config.yaml
num_hidden_layers: 13
hidden_size: 64
num_attention_heads: 1
num_key_value_heads: 1
head_dim: 64
intermediate_size: 192
vocab_size: 8192
hidden_act: "swiglu"
norm: "rmsnorm"
norm_place: "pre"
norm_eps: 1e-05
positions: "rope"
rope_theta: 500000.0
rope_fraction: 1.0
qk_norm: false
attn_scale: 0.125
bias: "none"
tie_word_embeddings: false
parallel_block: false
init: "trunc"
init_std_qkv: 0.0175
init_std_o: 0.00343
init_std_up: 0.0175
init_std_down: 0.00343
optimizer: "soap_variant"
learning_rate: 0.00496
beta1: 0.95
beta2: 0.99
weight_decay: 0.048
lr_head: 0.0123
max_grad_norm: 2.0
warmup_steps: 200
schedule: "wsd"
decay_fraction: 1.0
decay_shape: "linear"
final_lr_fraction: 0.0
batch_tokens: [16384, 32768, 65536]
max_seq_len: 128
doc_mask: false
train_tokens: 145000000
max_steps: 4665
dataset: "wikipedia_en"
Each number is 128 + 24 x the weight over the matrix's rms, rounded and kept within 0 to 255. Layers, rows and columns count from 0. Numbers have three digits each.

# layer 9 MLP down (transposed), 192x64, rms 0.179, rows 136-191, columns 0-63
124111125155107131119109128126111081109108119149171114148085099073122098172086152097115124115129112124104139178135135156117173105171164148127117118148099131137121140134160103142135098129110130
151137093134195128141167109109164121125115139108169093126119153070090154188128140131118121117109090088148123147149126123088163126130135170110164114127149145151127125131108153130171129125134145
121125148121118111144134126134107107120140140132158126149159125165115126142131143115115227154148136094134133117127134130112078131165092133124163117130164134133128130132127107166110145101115138
119100137090061096073160109149111153162113114132133118092133103110140124133119102175147150146156160133147108109170131138134142130141124134143131099125154143145086098067124172127127116117124140
155121100160137082112166158057139123129154118147120137116111146118115136121104141077113115129129105161117130110106141135149129136149111125126111073110115159146111119092084129122119171084094153
138139124129093131119118160146122124118147131133147115175123158134112115176125137130103140103099165159139109134139135141117067138114135166118129127101129111132132105118142085171140146098126192
137099115094154090144166086071103111152127133135118104101133113175174168153124127148119114168152077088116130129131104148115153147112129123113154150099102105108100111118145155091110169158129099
126140150094161136104141116141120113149103170130133121157139115121132137152102130140163096151152123115140112129191127088194162145194123147111110142154122110121077115111126113126113181153174134
135136130154028106108161109119120134101090115118130100120110155115132138152117113111139110153111103151121146160103111117143109131129108120128090127140105135136111153132127106125151095122119166
133179111156114150135113162123128114142142172141146131126116107150118108068122113121158163145143120123114131096155190126125127147147155143130167100119155125113131122138123121126102047135143145
142124147065143176141124158136154084129115155155129142120124123085109119162134157164129135104128120136097123102122116117121110115086132135103145142098129123131130122137090164108119103162138177
125131145172102111131141099127133117130103175121128133112127163158113124132132138141137115107139094187159153118121116174121122097062196120141136108095156118138130115138109090118154157114088116
126172134146104153095141129134137119117129176151100130109136115145123117144122141157111108122158100142114165102142121138128120095023136108125093156139099154146128101161126114130117094136108162
106133148142135088119120150119107139144123123122134104148116106128101073115108146132124139130107121121130137167124107148153134121115106177162135076125098114168088097151160145131149133135165169
132081131152126111107111164148125129150140092114143162113056130124126098160144138111114159065137131130122137099152145131138091134099119113115165130133117155105140142156129154142122171154129115
110104133108087146098140130102103153136104122132152122087112089104153125129144138083116090147131111127141124093138134117139119136133165068119138131086113142147099080135142095161119126118099117
071132152137089130101133102104116071115111113131120132120142108149105115158124132130147151114158125103101160138076098172107138108142107125160118139148135133163148115107126155106146081131086104
148087118134140154150087114110107126149123123122122114192090147132185115082094150150153134089108114090107136125126131124132141110141196141139119151131130117125153131121159133121160143144117096
128143146113134117129092101125147123101118089143130111119141101132126113099120151106128129071164097141129165143150142166208148118104120135103145184096146122102118158156151154133111142112113133
096118111172142121147136122154122146155131170124180115172142143103180095129119120126133141153149122121114162102144133144114129113110151176093157148153159130110117139149142171113066086154142116
104118159077153139103116095118109135112141125147157148123111122164160126173149103118156136089125124116136133156139152136204069121125103114131150164124108139173120115130125139153114109126119117
105124136180135114126143110146123139093146142147120134120123118140116123117089129109138130136161111134137185143162128112139151098186173119106111118063120149159099152117147145093122126115187102
109127111048125136119136125122153089132078130189110107126137143117097114125140175147121143134131148085137142113126143114099145092117131139151121117124114123085108111123126133116116127163141137
134122148124138112114150115088146150128132101105117087166145108141115127095111164133138120147131117098093139108142110167130114113154111123121168118082096142123116087068156111076128214099147124
131149130097168112149142121112129177152148117141144139103145132094133084122117164118104121194118133124119087156158134133147113097110124145159133139135116126121147097118130139141086153142101129
129160105110149158143121139113157174144128122121108142111134112173132116107162122142155105116130123174114098123138116125146109135112150112109195108130096119121099104120155125097150157162137079
133158103168169097159120148120111115094114142146088143113136087169183155090135106135091148139128104098155161122136110136160149147112142109139096110144137124114141122141130183116145136148104086
127168137099184132150111135108139164151130142180105081127099132170139136152147138104098105122107085129157150127119141118151112091093126157125162188135124102116130143123128103141143115158136118
125114128165109165134145159126150110133106145145154147160152121126112200135122116133150121137116109104113142158102126120110139118157119118171133134132148148152133097112113099116101178090109102
148118131123092139123156139124115145132108149114104110095119077123100137190134134091144061150107150148128108120145098127085123135151111109131138095104097111100109130107119146148133099139156181
124127118165114123127080139150089088107158138153127130134197114098126116133162120136148176129133122143139114105110128142167112120162149108089134117123098144123144126115113170160125109131158130
131090107127152096121118123137092121150140118097106129149131145142122129152133181110123166110156112125102097151126183137111124094101099149166130148055118100151133149099110127174138100132142116
144100144154088087121117162116128137105158122115110131131115142131119148134137136130113128156128117155191109109128106125094153108143136176113141157140094121130109108104127145095156181113126140
110151095129054157148098105091162119098164115116128128142113118081134099089097123124140180106144110129123107095102103132142119140194147140118100107165179126135117140096105100149113122128121090
111165132149141125102099146106129146139128130158147171141202132112134156121131112098120187113118124150143113117115104116123082100138114147115152093122130113143135124113124119154121143137125111
153169156174142123113130162138119160129142119094158099184181143141128103134147134152157091109121141136138137139134074164129164138132160140114113136161163112185102100128131120119109156144113113
172094143136137052108150125154156103117111138150119148122125106152118153085112133168160093143155100152142126151125095127111167145136120162118142113137160113178140087135128132147143157150151132
145066114146110130116167133163151137134121173168116132155104099074150103118101127158149168132065129104105113151132100129109123143153160114163120138126119100131157134133113133155106117104119122
105095130155119099168154116170135086117133136118115123140112104112127131129122123094103168085140159136117125106153138117135119175119143143125143128106120092122116079110104140119148037152104117
154158088136145119144121169090088098149152106098116148118119116148114114176128147112089132117136140136113147088120143113140163135105141134102095116129117156142115129130126140102112169146138170
082132180104152166117118159138091104119132119095170134126157133135128150148132106139133123093105082133166156122114156127155118121168125149142149164072108115122124137147092150078148115152134117
166110141092122118126105154131128072146131120118136183128176105124129122143104156164135151086135185109125117063099122130085170145168117148153098127139150110163134141134143107145147138101124123
120123136134178132092079139156126107126149138146167155094109117100139113141122168103119147119136130111157121151113113158095126137126133136200180158101140140074121135120145133125130133096166090
153107127124109126140112119127122145147115148126124150130145115142171116110115113156097174149119109097143129116140108180140123116110083131107135104199159137122127174135134118162090107092139115
115119152156135103127123109132141154132142133177094110119093135118132142138121152130112152147135143085123137124162171134136130136128085130128117114139105120096177131146081135127171158098084144
099144143122151131101139106084134122108132102174137145159152101129146169099110110162159072162170119109142111179103158123124125106127121157144121112151139150115138121118127163105115141130118136
154115131113102164082102103111148171100098120149105086105114112063117145123113119094150119145116128130061140164143115149113129126190153151140083144159144158143103116149125089150095144109140128
123162113156147154098148116096133135141083113140122136141104095094120115114121125104160105127095147067133181125094121130117152115138080148114147114111152140119140153151145111119158122176111108
076134114103130108104147116175121110134073159113197114105129142180145144098131121107125156145136140116127098135119164108136162119194117122129110144149153110091108106137146122097097096154162104
169138115156192149119120125137113146153129120132151084132081114148124141142066142145149139069142128127113096163136118114085128133090104102151136146092144151110137137135113166135099156120159107
137094119156147132150143139130099151122152155117158195097180103166115104052111163158122113123132137133130090121100145170160143146152134169127101129118153127143174131166100142133151120128129122
129153174098146112139136112142098130108152106147144139154122151158109146123175162168110140105121093125115163152121096131078163143180140135186098162165085123144147140107126145163126112139125124
139101113095184153138105143070129102150146111096144137117127151159125173170098114140157099096127140130128141131109119080100074157159123166170119121150107131164119116129105096128113143112158132
133130110145154166153157119174147144131134158147124087100145158137160121139138117116112089064126137132151116147123151115122114145114133083101154170035118106109135122138148122085152093105175093
145114123137137121152104158149131188110097127111130128108142122137130147083125123180135149145139132102139127125125070132129142136088093096133112114092079133094112151145105130117128112079131159
113114143108155142124105075124125130168136132116178131082153156163121155136115086124125106123141085097140096141163126115151136151150125132123071162173158148107103141183133120112122146101144123
# layer 9 MLP gate, 192x64, rms 0.21, rows 137-191, columns 0-63
119097126152153144122113161148122148127110119117109108109128173098156110149110101109143159124112166127136109094142082122082122123095139109131110109101102110130155127082092131114146161119118122
150129134104144147127109119083120153103159145142144105096121116135150092113129148134072122107139102154117109117184174130130132129131108108114139120138130140144160084105132123157115140111116142
104159157069118101091124134109119139127078121163143115090112163118142150147086093155136133139084156132143165110170165137152152147132111134083101112134140104137083100124127140128154149116118159
116125095114135146154102109141143138126098118103158147092127091086145172126122108080143143114171148102098130141125130159132119152118113119145129139130120117163155134109154130111090146141182121
129128114113101110110107117104153129120117112129123135085169090108106120112178142089129139143118103132105118066132146146096141124131124117120135109136094141101133126115130164091072118144157106
125157158132113124127089116129124112084150109188100177134076143090118104130130156127136141107098185143141169103132154112149110102131133125148116151137091143160132106102183119162117108098099110
123135142101111116139127108125110104111142131148106142126166123178162105107115129122145071143149113121129076111094127096159136133158093143106112135107118128072110115112113131083065095120134118
145123122148111177139128101101159128130118150120142112144116137140124116156149153131130073107153110105101103116136116126149179123143079147155134151144125120136134107109107185150142122127117176
153135122097178141152101203124092091099104149144171106169121142119141142145151082091139154154152156115157137132131127152123117106140120122077074109128119085112105143107117084112110110125129098
184131112108123120123070135104137113139112117105151178146142154152146126097149092145164113121115165134129098164144117131169146191138120110100113155151135122117114129165130134146100120099110132
135122120114114124109111145091123140092141089152089150085116116139129112114081121120133080125126122172141155113144105120119121147130101070065132115170094098093146145091080187150136065104129133
133154119077144129104113141133114136119102102134131145121104144111132101138159130179123099125101105084109109126094154150136096138135124158119101160101115158106105115123121113127143113105101124
139119126113147139139147162134154107109097135083123144133132125113124149159161138152185109076142115107138134108113112089135068126120117112125077134137093126114115137136137140118113136148106090
109101128100120173114152105130110141101116126100135092168139160122133124088111135171116106128139163104131080095163123180097124061135097092143113111155117155106088143125128129096105100084132129
099117096152131164124099120142158125164196141127104177074131121115089158140144185164143112121113143132096082126124153148088112156148138142096113115119131169127165099136107097143106102128143150
112130196117098151108102152123136110126080125147097154121053138145165155150171088127141155079138156091131129106113123094135122116117139164130092122162145096132124122139128129109132102123130125
147122127114131142136132159060147110104103151113155118143109150123157106133104114098144135119124159100134103106176163083106114167100084151117110148161109069135096152124153114128144169127118099
093117097095165165155147126140115111130128153087145141126112151127139167158181148144152136069139163136080116118129127133105136102098106127122118133088099150160143117085146118117141143115086111
149116097124117124145128135112121171113172119136102136124145108106119160100092106130130110164121082141175111138091121108151105107186158127117138137131054124105137152109119138141166090090136142
179104137130124117071151144124084138095106164126176109126134129097139125106130137117141123052140143112131103112132112104161131088117150099141125113122097111128079080098126147097118152099118121
128157102092120144102135157090119152137165146151105164135134122108094100082137158131073102157100116166156100117091143139085101131108097150113137121120109100126116125113132123093158150123133096
105142113076187108136104146120101120098103174114151184148111125116150142136110124129150150141114117128110151134072127151143101114138126160118104133117126118151150135108101135155104119116135149
156110162086173157096189123095112120119124175136121115154142096114166193128108156140158100090129099117092109118096131119134115092130095129125108088152159141104138104158112156151105107113130155
105158143100103136118127102084107120121112170156155093146148167150114135097128118112100088121174148151155129151168140131145147134189137110120154159165134132092086110137120150131088125128082135
154098152135177103113118091122121118080130113111181135100119168147155168129062158123121108125102123133157129138157103106097126089138138133156117144123149119145121140169103115138102137101108143
095072086140138114166124125115155138107135127105090132119107119110095104140090163142112103102098109157170103081149115147089093109122152147111133163115119113140124134144100134141160156125107146
145132149102106125112143129115152085134135080142096118103075154144165092071134107098133148121136170110117104128132145100134150145105138101124141079107116140150128112151097132125090132134125129
169137087140150111107143113139132137125117131111160150088159121113142146104127096124161089110104116082117148111103103164132110127121129141086078176126101132130141115126120161098120116129129104
123136113098147110129132167135167128162122079118135098133094163125140135075081138122122129119138154142120143095167102110160153086141087143109123131151129144126116105176129133111125163126113174
137124134103103107098135145114116102099076110125168143122170136149137114148138128157177142166114112138154113112143123146099115117161112157112116143145132143122126092141131118142116118151144130
125168122117141105098119137191137185087134143118128159120120095119078178115133110145177113141118119112146143130133097125146164129154122129108135133152118123083154080154118151098105126127157135
118140155135167111131140134138154130118096109135136137113145117088098142139140065119147131102115118144171123124106113153120149087105128084169155137121150137134119120152133128119125152135089143
095106145148103141108107102110149118076135108134142137098123112129098115126167131165171049124142112149136115126107121150132123103131127131115114165108132140135168071138180160156145107141136120
100160118140143124104135129118148112123137177162118113149144135139119154123158129170144134111085107135114123108131159130114096096165094170105154133140101119157130100088122121141173113126131123
156151141090121153159158166116112122126120135135154143081139100104150119150167099130131127144144120138144175145109160150107163120098127108164117165115139126130132124127138139133118181149113127
146052119082148082110124143176121111081155119129147116155113106142116120093124144163128119147165130150136134128123110142151147126137130142109098122136146100107138096143120152106153121127128127
109135123118157123146109117102107136124133085132135106091123146112123104163129128129093129103098168120146075159158137115119123122177139092124122114116113117144150110141120143127113064135126133
115131152093145133103171146099156171114159114095117133104158106117133093143140124139147139154123148107127124165122104125107107148127111075125110111178132129124141140111083100101130085135127155
133144075118144098134124106150122084102114093086149134131161150116086088118128137141136100148154121115096132076090094145129143133182086150145090140107144147112101097127155139092109154149157126
160144141100181119120146115108125122125164116159115123113117111127176155089103110111091140120141113111131142111127171144162145125163091094124162085121104111168099119125137110166170111176101141
143102141073154158152148098097160132121120073141094152094106157143124116120138104139109130116193140107150132114090105106105083144138114119148125114103116136156099173101104112121180142107128120
174114094138101152142170139115142097111159102171129148143103146149146109110142096141120162100126158137147111110128154094138117133128108126135131099142110152145130099055069156118118125155152135
150168091121136120113144134106144106117135149080124134137105149163097114128120139133116129126104135134134155158126146146145143107126109119102103151128129130146144093149157123116149097125117144
171108098115102179118176113107160100090105118160131188115130087126140098069088123139113118135132142173138109143119093132158154124156142118116140141125166090119097144100163130098101139117157134
174117134102151141119115163154111148127152167123100144144133188095132077124142161108114120087094099157104128076152118131133115162142129112119090127113125103129167129137102133141142138119144137
124164111085146139098146105125104162133097131116110085158075136163102118151160101149121158140119104125142095154143124101121144119119169133094117146151115140129138171096159122125124133168101139
140123172101089137102131159131130173102062089134128154108108120153126111145141148140149160108133148130102145137145129125101148122127124107134079129148171138090146132112129129137141132142114096
120130122061120118119099134155133124125124119187143150146139142101111135121127114130132130125137120132128150105134173128109144126153132096110104166161172101098087106129085130125112131162176106
081136128116119132153085117117121097129137146109131143107145152112157102098143136091124119129086117113158136082153142138177132081096147102108115120118113154134106129139138122109159094087106101
090150128112140160115139170158150133107108149151095096128115138120113129182118113093132113127139093147147121118145091108165126137106157059117106119166134101135161118154130072094171150119184132
077096138122110118124126110132149168128103148090147116088156158119143118162136147148161119105170102133116159119103092136067133128147096093117175102157088140157133138099127098112074102099127100
109193146097142103120101130116110111120150166149111155128098106100132116141149134129098160142095123157172139094123168124172108127165181154066071098118107105104107131112117098096136137086116174
132157117106173089144119122107132154135154142117138143092109105132131115128121145138118115095075122123104118109143164138118111116172105118081119092097125139165111109153125089094094088130115095
084098204154091138097132123101117139116135139123124128127093112142130147148128144118145145112109144152149110136124151128109159117169120157133145139167134129171102098128108106142116107176137101
114147124116205091167094122091082145135114123098144106126138111124134154123146097155130098149143115092178127083209157104156108132154153115148099153130094116094114153151126115111090087140082112
# layer 9 MLP up, 192x64, rms 0.19, rows 137-191, columns 0-63
122156130108097127138116113168117105122154146115109133165148156153146111091121125141130140117183179129128073098114133122169107103129156068135138126144177127130151125154128094173117123150126084
128155143125124107135109132121131153083148145144150154114156127132158089116158158106099146119099130158125116104155148142121132136124137126151124142125125174140119126144102114198120117123151150
101151131136144122143117135099058115168082116126112153176149166135094152081131108099142167128093112095121122121169112111127130100173136162121126078119115096091105144122152136115140110109113140
174122132109105114112109066135172184154110145089117112143143097131161145136185097152160120169098121117167155145109117155137129080146107117168093145119128129134183126127149113119144107104150127
166143116158156117099181146079103147167119105163154117124146116114121124093134142109124130098131126100113101127145147134149150175130130172143140129159127138157126082117112134098107139137132076
106111130102093110137113152110117105101164151142116132142165130124082111146151147106089194108087147182132106142109142124113155103175115144109161114142171173095160144116119086122160111130090154
151156131153149103153107131126122112106085096096174152164100117158136169112134135142096137132116124097088163117145171146167112117117133127147075099114106087131090142147088134090134141096127100
161149129075160130120137104146094098165078108137095152163119154144158119127118114129146098114161114126131118075125103109152104113124107133142102160132129095123151142145139174109134137136151121
108098144089105135170131098101133124128118090160125093134128142115156138154133150127121113136135112111133143152122085081136100066095153120109114095121123095095123122153137176086125132121131130
153099109139117149118110120087103130153096112120127146113142098106078131165142116155101133104091143111160103116143080107081133132139108109100176144116105169132139158093092129157101122134130162
108133141093148106122109154083107115133144128155123115154170133109155116110072122146146107116103180125127095099116128085081121132107109146110074164113154114141086125157127155142081117139143093
125150112131126114135120072145096162116142132138165133138090140109159111107160152144139150128130119106150116146066106152132125091167126091182128141130123127137150139128110098134166141098113116
176131141134110158126179103125089128122178145087098160123159127124104102146132147118140129183118119156079157129153130111115135082145103154139138148127168130126135113116130104123091129170111166
145135102143100114143115124119144138092145168120076147124154151115112140132118138090133134187116139121157119141097142148132150128143191148116116106087184101142130106104144125128134130087101143
168156096167141111113128132126172099152134161163123114141134145136117123147136107122108136153144134164098113142124109097147127148157157117115132099109136134156132106104044130122119162095126129
145159133171119138168094119083137117137141140173146136149120131099075132153136162120105120120135122104152090155161150196101154144133098136117168124133114153138153120078133141100145147107156161
090140121095137123108138130164132134114168146134129147109114103130131089132080136130103124094116137172093145132076123130159089106135105088169153146142086151111167115179110119128106128123107106
124165154124136128173131135115111146149128104104150126106160178115116144109124155128145087124150093103086127082113175170122116170140142142153157167112161149118165122153173120120132138153161142
149158137129120141142171143141118105130088108128164140126111114130126109121157096117143137167082146164128133119123116103137183079129155136087099118059155126122122150101141120118089113118112104
140180147166116170153129141150148116130118153144132142141116052089111121090127153131156146154122118120117153127145175077101184157118153139127153133144150122116135153112107147130117151168118127
109118119151143106121171165107092125061171123130098150144148169104126120095113141108136127125114093132138116088116140096153167128116126093119103110098095114115110153127134138138148115131110089
129111120157178144117114105151085120109144162117113105123120148138117127171123116093139148085148128137100097166137115130125139130153128104117191166162100161126117126118140129142139099105120120
126118139156171139145136149175157108164128145115137163091154135163182152108107091115107115118092095127145095118096157105090127119078119129146104119131128099124084150150145144140114091177121155
167139150101119102126136107124115159130123159125130117125144161138169104122149121144126139124089101141141121154160141118135101114133121146143105106097112125184107133130134131141153113175088103
122111107128156164094108181165119094127112147165162135132138155100132156135139127107145149131089138109115141157078152141118132139125087107149145145117098121102160141097095112111135120093114151
150114129119145120075094101118143097103120118115122148147162172159089137135104190130161128138155145115160163116164123123129104180141120090143126146142133176139117163157124125110145148149122126
101113081156125137096136157106142140111098178106165134138144118144127131125139127127139106162156101113169122109148124154109124130132147131134146138155156111125137135194086102171106153134089127
109170152151119146117118117098149141151116095154123110112109115135125095111076145113140117113126143087168115115128163121122097121129102113130120096125097149139137080107163147166122089116074124
141156114112135116156128140148187155162126137123143147139093137145095109134144143151122114137089133066095140134138114103109119103156113145128156145158138105107165132123133155168163124145179173
097118118138121150119142121112145112116127105159168081095128107135120114154139134155138124130112133114146121112165152109129112133142081147118124122201104152107104086131098122122148136159152133
080090101174186129138125124138147096141108115154142151129131109102107121130125141128141076125101168133148058127123128104143104149107081133148148131118124145083126128136117121143128119157131108
124130156129150175117117098126144112140086080109104109087140161123113153130131126153146112115151096143078122155117134162159091124100123118179160104143124111147129147144149108120089118131149168
095071101144125157117136126160195113145108165134178134121153136130148115163111096141147103102184155102120126147160152127122150140115138138143112134131171148148132098126096190133089104163125134
094168109131108139114126111144164155116137181116136099156126149158132155135184142097188123150110123100128154103136166159128108154161141143105116156143115123144124101114124116131154114113144136
118082104078125139107187111147137101099128115164113098144111102089151157140139097145151139162142099151137141163084155113119144142153101118087142101102135119078149109153104115139144128155130142
157113085100137102120119105106110157107136140166091121158105127108128129105105135127128177156155131060080154114108140131140137137138098138132114112131089111107141129132121164151124143112142087
125165122101154132141095138154124127107146105130113106115096153129105173148153129106113138114163100117159124137122190119137171117138075143117134169095086143100112130088130175156138121185161145
126125122103143148057125141096084140112180135129118148178111136120128083128151137124096115166147101127117137194111141164161127104127147097077134183138120110174142159149141087127109117121122105
139151115133135091127099116146148163156128152158159103148142123091118138133096111118148156107096171117078146088139151112135147143138104136102123103175140150139127112146139097110123119159162157
105129134134099109136129176157173147127091142096083127124128153117126132156109122132174121123150122107120173135152153129083126145109117123143161130175138167130137136131173203086125143132123150
115120112161165146115126129126118116146148074103106079127108113146142094131122123139113120144164111132151108159111165091090059085101092119122163088119114138142131140148134135099139111142123152
140125111117128130152089140146116154103114138130128143081108111105110154105166115098111131147165122128096110117170158146123151130093090146127096128125164116135159137125152134125121092102168108
135146114111135130099115133102129120123143102160134113088083130126131116123127154144114164139186144088110129088155186154137145120106120130121101138105137139117113116125121109126171100166160095
091107168117135119172129147141096081115119129120165147102156114130149160145189134085127122134145146147131146105137149143129134091085142119151133163088124191137103111149133120140122163125150150
123102132108133068189111132181102102136132152110118127130145125131142114099154166144137116155110117115115090152127139128140112114154113123139144167137141114111119127142120098173140110131081106
154133125141132146082145148108152108112130113128096136136104135129158126103104156099096110120097185121111121153128122120119130133140173071138163119109181121161099139069131130128084144101147066
128153157077121139138104148158122125137140150137134116168113147105096106129125154121119090113101106092120159116140143131111095168124092120158140180145122104162125111137073120136161149150161098
137156129113116125161143143179094129142156117114155100141140081135142121175147130115121139101101126152131151127142101162101179152086137102096121099139136122182114114098088116105152188135150174
172155129137114131117132160178142125152111153146107110117137175110124118163102136171102094086156154123113103128116110130113113129124127112155150154148139151124182123103154147160155150096097153
107167108116115105131084145104133116135127091186100143131127118120131133099174121109149159135116156136115120138143197164131189137097121157123108198154097135077124144146169105131158114118130085
126126144088144145118123119096105095138123149121147093096121148167153101156152088089133101135102140152113133107111112137127122108118086093147149124124171090122126134210142104101124134145154130
136182169141121124141148159136135148189125137110152125130131090122099154134154130129098126083119115120163077151143083164118145115129125152116103102188112132159149124131124122138170152137123091
125085102089093131105146122099084114157131138182092106142155142131136123157131149115094138146104122127113089145145150094060130148167103155145146092100098096161184116140141130139132143167143142
150123114153119136131171094108130156137114082135127090127156137141153148115148129098149097139129164118163118124125085100106151121128109151088102115146092162132156112129106117132091102128129135
158154151196136156127123102144094125124091123147139109085108122133076096137164098161126091112135133151117191124078114135144116169109100091135135140134129116114136136096131108143117143173148116